config.toml
n_layer = 14
d_model = 96
n_head = 3
n_kv_head = 3
head_dim = 32
d_mlp = 384
vocab_size = 8192
activation = "tanh_gelu"
norm = "layernorm"
norm_place = "pre"
norm_eps = 1e-05
positions = "rope"
rope_base = 10000.0
rope_fraction = 0.5
qk_norm = false
attn_scale = 0.177
bias = "none"
tie_embeddings = true
parallel_block = true
init = "uniform"
init_std_qkv = 0.0709
init_std_o = 0.0
init_std_up = 0.0709
init_std_down = 0.0
optimizer = "adam_variant"
lr = 0.00244
beta1 = 0.9
beta2 = 0.99
weight_decay = 0.051
lr_head = 0.00817
grad_clip = 0.5
warmup_steps = 323
schedule = "wsd"
decay_fraction = 0.564
decay_shape = "linear"
final_lr_fraction = 0.1
batch_tokens = 16384
seq_len = 512
doc_mask = true
train_tokens = 115200000
steps = 7032
dataset = "wikipedia_en"
Each number is 50 + 15 x the weight over the matrix's rms, rounded and kept within 0 to 99. Layers, rows and columns count from 0.

# layer 4 attention value, 96x96, rms 0.0856, rows 0-95, columns 0-31
23 62 61 37 66 45 29 34 53 47 47 41 49 44 52 55 22 75 45 49 50 36 64 73 47 68 44 51 65 53 42 78
37 29 50 61 66 50 52 27 66 27 47 54 39 31 46 71 33 58 44 80 66 44 13 25 66 46 09 62 29 36 45 57
41 64 61 39 22 54 59 48 48 60 33 35 37 60 62 62 24 66 44 24 51 76 36 33 55 27 70 75 44 57 61 44
80 59 64 75 54 43 59 43 45 38 58 61 54 44 58 38 66 44 52 18 41 50 42 69 52 27 71 40 67 37 31 62
50 45 53 57 55 48 56 69 52 43 58 30 48 43 48 57 66 62 44 59 33 50 48 46 52 54 43 69 58 42 33 62
41 58 39 38 25 51 54 39 66 28 30 31 52 69 36 31 32 45 66 36 61 76 59 63 59 41 48 42 51 43 42 47
48 35 32 43 53 68 59 45 72 31 42 65 54 54 52 54 64 37 57 47 36 46 39 45 45 24 48 43 69 52 52 61
45 50 34 43 29 53 43 55 44 36 51 42 56 69 23 59 31 75 53 52 24 37 55 46 53 56 55 55 58 37 38 63
49 74 41 52 45 19 40 54 40 84 40 56 32 49 31 62 60 40 45 39 52 56 54 63 45 54 51 59 49 58 51 71
71 56 53 44 48 84 40 45 49 54 29 29 40 39 55 53 50 62 55 42 61 33 41 59 57 59 60 72 45 37 46 63
66 48 39 65 36 68 22 60 58 44 48 64 65 53 52 29 59 36 73 50 52 56 71 69 64 13 70 53 46 42 39 66
59 50 30 82 64 23 82 50 65 55 78 76 58 61 54 31 70 46 57 28 26 31 52 54 74 77 61 55 59 65 43 45
35 39 68 38 32 22 75 39 62 29 61 56 48 46 54 24 81 27 56 58 75 46 38 69 71 66 69 65 41 60 24 33
45 27 50 59 49 72 61 27 42 24 47 78 53 60 39 62 75 18 79 33 70 40 30 42 67 56 18 40 59 62 56 59
51 44 35 28 44 54 53 36 20 35 48 46 36 32 40 49 80 58 60 68 43 59 31 40 60 72 51 54 58 51 62 58
34 72 54 59 43 45 76 57 54 54 75 44 49 35 29 44 74 46 70 69 37 91 44 49 85 20 69 35 41 49 60 46
57 68 53 69 29 79 67 56 40 56 51 69 25 49 63 77 80 48 38 56 47 37 30 59 43 72 69 37 30 32 66 48
38 34 50 45 17 76 00 22 22 38 36 57 49 30 65 65 61 68 64 70 57 50 72 47 63 61 64 62 53 58 30 67
66 52 72 66 42 30 39 51 57 54 24 59 70 69 30 42 46 55 48 53 62 67 31 58 67 49 50 43 40 45 50 41
63 22 67 27 37 60 32 70 49 40 48 28 86 26 41 47 52 32 42 65 37 31 65 54 42 54 51 46 55 45 21 23
50 59 59 42 37 40 29 47 43 72 59 53 22 35 70 60 35 65 54 22 65 37 54 51 41 40 82 17 49 65 41 58
43 50 59 54 69 35 56 65 49 67 52 38 68 56 32 52 51 49 71 62 51 42 20 50 67 27 57 50 36 30 56 34
39 50 39 59 51 13 59 38 33 45 31 58 69 63 62 39 52 77 41 34 41 49 46 61 31 41 42 53 55 61 58 34
39 50 55 67 48 19 38 64 43 73 56 40 51 78 67 66 76 86 59 28 33 66 44 33 53 61 33 65 53 64 53 74
60 36 31 51 41 74 20 40 18 45 34 32 50 60 51 71 48 44 69 45 58 38 68 48 32 40 55 31 36 56 70 59
76 71 47 59 24 94 79 48 44 55 13 36 40 36 71 69 22 75 50 61 32 39 71 50 54 61 54 41 41 57 71 56
53 65 47 54 72 59 44 45 62 47 52 40 40 53 25 29 00 46 33 69 51 65 76 56 48 29 67 58 62 59 71 54
69 48 30 61 62 77 21 58 40 41 64 35 51 52 38 52 52 45 59 73 60 46 64 36 34 73 42 43 60 56 67 57
24 63 40 31 32 51 40 24 56 56 39 58 56 65 64 36 53 58 77 51 54 80 49 44 52 54 69 61 71 56 56 48
37 61 64 36 56 52 49 39 32 30 31 76 71 69 48 32 56 47 81 41 48 42 62 63 37 25 65 52 67 64 49 49
67 44 41 38 60 18 74 65 47 42 51 57 25 44 37 29 59 58 37 41 70 31 45 43 63 73 19 50 60 66 45 57
44 73 49 49 39 58 60 40 42 46 21 68 35 63 47 51 36 62 59 56 62 47 56 61 41 47 51 73 63 48 74 34
55 28 58 40 48 70 52 57 46 46 36 63 55 32 55 48 50 54 47 56 61 55 47 32 53 49 74 57 43 59 31 67
82 63 64 43 51 48 17 54 36 47 68 34 67 63 59 33 50 54 65 75 69 48 80 55 53 50 46 55 34 37 35 49
50 46 46 41 43 66 33 41 45 42 58 36 60 73 58 72 31 64 45 72 42 35 57 59 33 39 64 40 36 37 56 64
72 75 50 38 68 63 44 33 37 57 39 54 38 65 59 38 38 59 40 66 45 56 41 37 47 46 63 51 60 45 50 45
57 93 44 58 42 55 23 34 81 40 60 64 45 65 63 27 44 41 40 27 35 37 70 28 66 42 53 61 35 32 32 75
68 77 24 49 50 55 54 69 45 31 67 47 62 72 30 36 51 43 49 52 54 38 41 53 56 51 44 45 58 35 42 44
45 75 66 47 58 58 53 43 61 42 44 65 52 58 25 48 56 28 36 52 51 34 59 58 53 54 34 44 35 64 46 51
33 60 34 48 28 48 27 50 59 42 70 57 58 44 54 53 81 42 46 63 39 59 59 64 31 75 35 40 64 34 39 53
65 62 52 60 30 45 35 55 54 46 86 51 56 55 36 52 54 36 37 57 31 29 34 43 78 43 16 52 50 69 30 53
66 60 44 33 64 29 50 36 60 65 32 41 37 75 69 51 48 22 68 66 46 32 72 31 34 41 84 47 40 62 39 45
36 20 50 61 57 49 76 55 48 71 44 63 44 12 60 58 43 51 32 54 63 43 67 36 46 28 51 60 57 59 33 61
41 37 62 38 65 24 57 55 25 43 55 39 38 35 38 66 48 18 38 52 58 35 46 64 58 70 35 44 24 58 53 35
66 43 62 38 45 38 25 73 24 66 37 61 65 44 52 48 64 28 71 47 58 66 60 61 79 55 30 59 74 50 63 25
53 37 59 76 21 70 55 30 52 47 38 64 53 53 63 76 56 37 70 59 37 51 45 44 46 38 41 43 51 51 53 27
40 37 56 54 52 57 46 42 55 49 51 48 44 42 60 72 42 57 35 27 56 37 57 48 35 63 63 43 41 50 32 60
53 55 45 41 40 59 34 28 36 63 42 43 44 76 33 42 42 66 90 72 77 65 47 49 37 37 70 59 60 56 56 52
45 51 62 45 51 44 44 59 38 63 69 35 40 18 60 53 70 32 32 46 61 43 67 48 63 60 62 42 39 33 36 57
56 71 64 30 60 55 25 27 45 30 56 41 54 79 40 26 39 50 39 75 62 11 51 28 50 27 47 33 45 38 52 53
65 53 48 53 51 29 28 65 40 62 25 64 60 64 55 75 69 54 39 66 38 37 71 25 36 47 56 49 50 49 45 73
49 72 45 54 48 47 53 48 84 44 64 52 43 95 42 54 43 60 39 21 74 46 20 52 60 50 49 49 20 43 40 44
41 57 41 45 38 68 22 47 45 27 49 40 35 48 59 76 46 34 37 63 57 55 60 52 61 51 47 59 47 40 69 42
59 27 71 71 61 08 58 36 55 43 74 63 56 48 57 65 51 47 39 56 73 23 59 73 50 34 47 59 38 47 51 60
44 32 65 28 48 52 89 52 55 45 36 43 70 41 40 68 56 45 49 35 70 64 62 46 45 34 47 44 35 66 47 55
44 78 59 65 32 24 67 60 75 19 67 41 46 63 42 65 54 56 50 75 44 34 47 60 64 34 44 55 37 63 37 33
56 66 38 52 42 38 52 59 45 54 49 60 54 36 62 64 42 50 56 42 55 49 47 46 43 31 40 48 48 30 46 75
69 35 49 36 41 55 37 60 37 59 71 22 33 55 46 55 50 54 43 43 63 40 64 35 49 54 67 50 43 49 59 43
69 36 37 37 81 46 63 54 37 54 76 35 80 50 49 51 62 74 48 65 47 63 77 53 55 42 84 56 41 50 50 72
44 75 53 62 45 65 34 52 52 44 49 38 41 37 33 26 71 53 49 67 54 55 56 46 54 63 06 59 46 42 39 54
36 30 39 45 35 36 49 46 57 67 69 37 44 30 61 43 59 34 46 56 32 56 40 39 39 32 64 71 50 61 21 54
52 60 63 36 70 41 54 55 52 39 51 43 52 47 27 73 60 33 35 61 44 69 61 45 65 65 31 62 46 47 34 56
41 67 42 59 53 57 37 48 55 54 36 54 37 47 30 15 36 47 69 51 53 50 53 64 54 49 58 54 54 48 66 49
35 84 33 45 38 68 63 53 53 16 51 64 43 77 56 40 57 73 82 32 58 40 44 67 59 76 60 45 41 55 85 27
74 35 47 39 63 82 44 42 56 55 64 54 34 73 56 71 71 54 45 89 21 66 53 59 42 26 35 58 56 52 43 43
29 59 36 42 36 81 47 33 51 51 27 22 52 52 43 65 20 76 59 57 69 58 57 48 66 11 58 41 37 62 55 48
50 60 22 44 51 39 08 33 51 61 58 22 53 51 38 45 61 38 14 36 72 81 43 29 30 71 42 30 74 53 47 24
55 46 39 33 42 28 56 62 49 69 45 35 47 60 58 54 55 78 61 75 49 40 60 54 33 44 60 55 47 70 51 84
68 55 41 43 71 72 45 49 49 69 24 28 50 52 61 43 45 13 33 52 74 48 35 67 45 50 72 55 38 49 37 43
26 55 45 56 32 70 54 59 67 58 55 61 31 43 45 33 50 42 32 36 59 74 29 52 60 50 49 46 67 67 34 55
51 61 57 58 48 86 70 67 50 35 37 60 56 84 44 16 56 45 60 54 62 43 34 49 45 16 63 44 56 54 53 24
37 57 36 34 49 82 28 53 60 53 58 56 44 39 34 37 61 31 33 77 59 83 46 45 47 30 70 58 36 43 61 60
56 27 40 47 44 80 44 40 37 47 38 62 40 29 48 47 59 51 76 71 90 79 68 54 84 50 25 46 35 44 63 60
38 57 59 66 43 38 24 42 56 23 55 64 72 49 54 45 52 17 53 40 44 68 52 43 62 50 30 59 67 67 47 42
54 50 45 67 54 63 60 49 67 63 50 67 56 69 67 46 57 40 37 24 31 45 56 63 50 72 62 25 56 62 48 27
65 50 42 48 58 62 40 40 39 38 27 68 71 67 30 32 49 28 72 58 57 57 55 76 62 40 26 63 60 42 68 50
67 43 54 41 40 78 34 62 47 26 69 46 46 48 65 54 23 25 57 48 20 35 76 43 59 22 41 28 42 27 48 54
30 60 67 57 69 72 72 34 54 72 61 86 67 58 59 43 55 61 66 76 43 38 50 27 46 37 58 33 32 53 47 28
29 51 58 32 56 32 62 52 60 29 51 82 42 81 67 53 46 39 13 40 24 51 71 34 39 79 36 49 44 54 35 20
39 66 31 57 67 41 61 33 33 73 21 64 43 48 44 55 53 68 58 27 52 43 31 55 36 23 61 49 36 58 70 48
35 31 52 27 69 60 33 49 65 38 37 40 43 54 75 20 73 56 72 21 78 83 46 52 66 56 87 37 54 30 43 28
67 57 51 53 24 58 46 51 43 43 68 24 56 53 42 28 65 14 55 28 46 71 48 42 59 53 58 44 36 38 61 72
43 70 62 40 50 22 31 26 74 62 39 64 65 72 39 65 61 58 30 67 24 45 30 24 35 47 73 32 72 70 48 44
62 39 57 65 39 44 77 65 46 53 48 32 55 59 52 58 62 61 64 05 90 64 49 43 52 35 59 45 62 72 60 48
76 68 57 48 71 31 41 67 50 58 45 57 40 65 30 48 49 31 59 49 53 61 39 67 49 55 44 33 35 55 60 49
72 32 40 31 43 63 49 39 57 56 46 29 24 35 66 64 38 29 44 42 51 34 39 56 51 04 75 52 56 41 63 67
41 48 45 46 41 49 56 54 48 59 49 35 55 94 48 49 40 54 63 66 78 84 75 35 43 34 59 57 61 54 62 26
68 37 54 50 50 45 52 70 46 46 66 50 71 52 42 54 60 32 56 53 40 50 17 77 42 30 43 43 63 51 40 51
39 46 56 62 31 45 33 52 64 35 30 67 26 31 61 34 63 65 20 43 55 62 20 50 58 80 48 57 67 41 24 62
57 41 46 53 43 71 35 78 75 27 50 48 49 38 59 50 67 54 38 56 42 34 61 63 71 32 48 56 61 27 37 50
24 48 62 36 44 24 67 23 31 57 54 47 66 43 47 53 43 72 75 29 34 43 51 53 71 18 99 41 69 35 55 56
42 43 44 67 25 71 46 31 56 69 09 54 58 48 54 52 50 34 81 90 75 74 38 76 55 58 10 38 54 62 58 43
45 59 45 50 36 39 55 51 47 45 76 30 61 23 55 51 39 53 36 31 54 72 67 63 47 80 66 46 71 56 56 46
47 51 54 71 80 32 69 47 38 45 39 51 39 54 51 60 22 36 27 23 17 73 54 63 45 35 89 35 33 58 54 48
44 42 44 64 27 51 30 26 56 34 83 73 67 58 54 29 55 43 53 21 23 58 44 57 62 54 79 52 92 45 59 33
51 57 55 48 51 65 40 62 75 36 59 61 35 56 44 65 25 43 11 32 51 63 56 58 53 71 17 47 42 39 46 44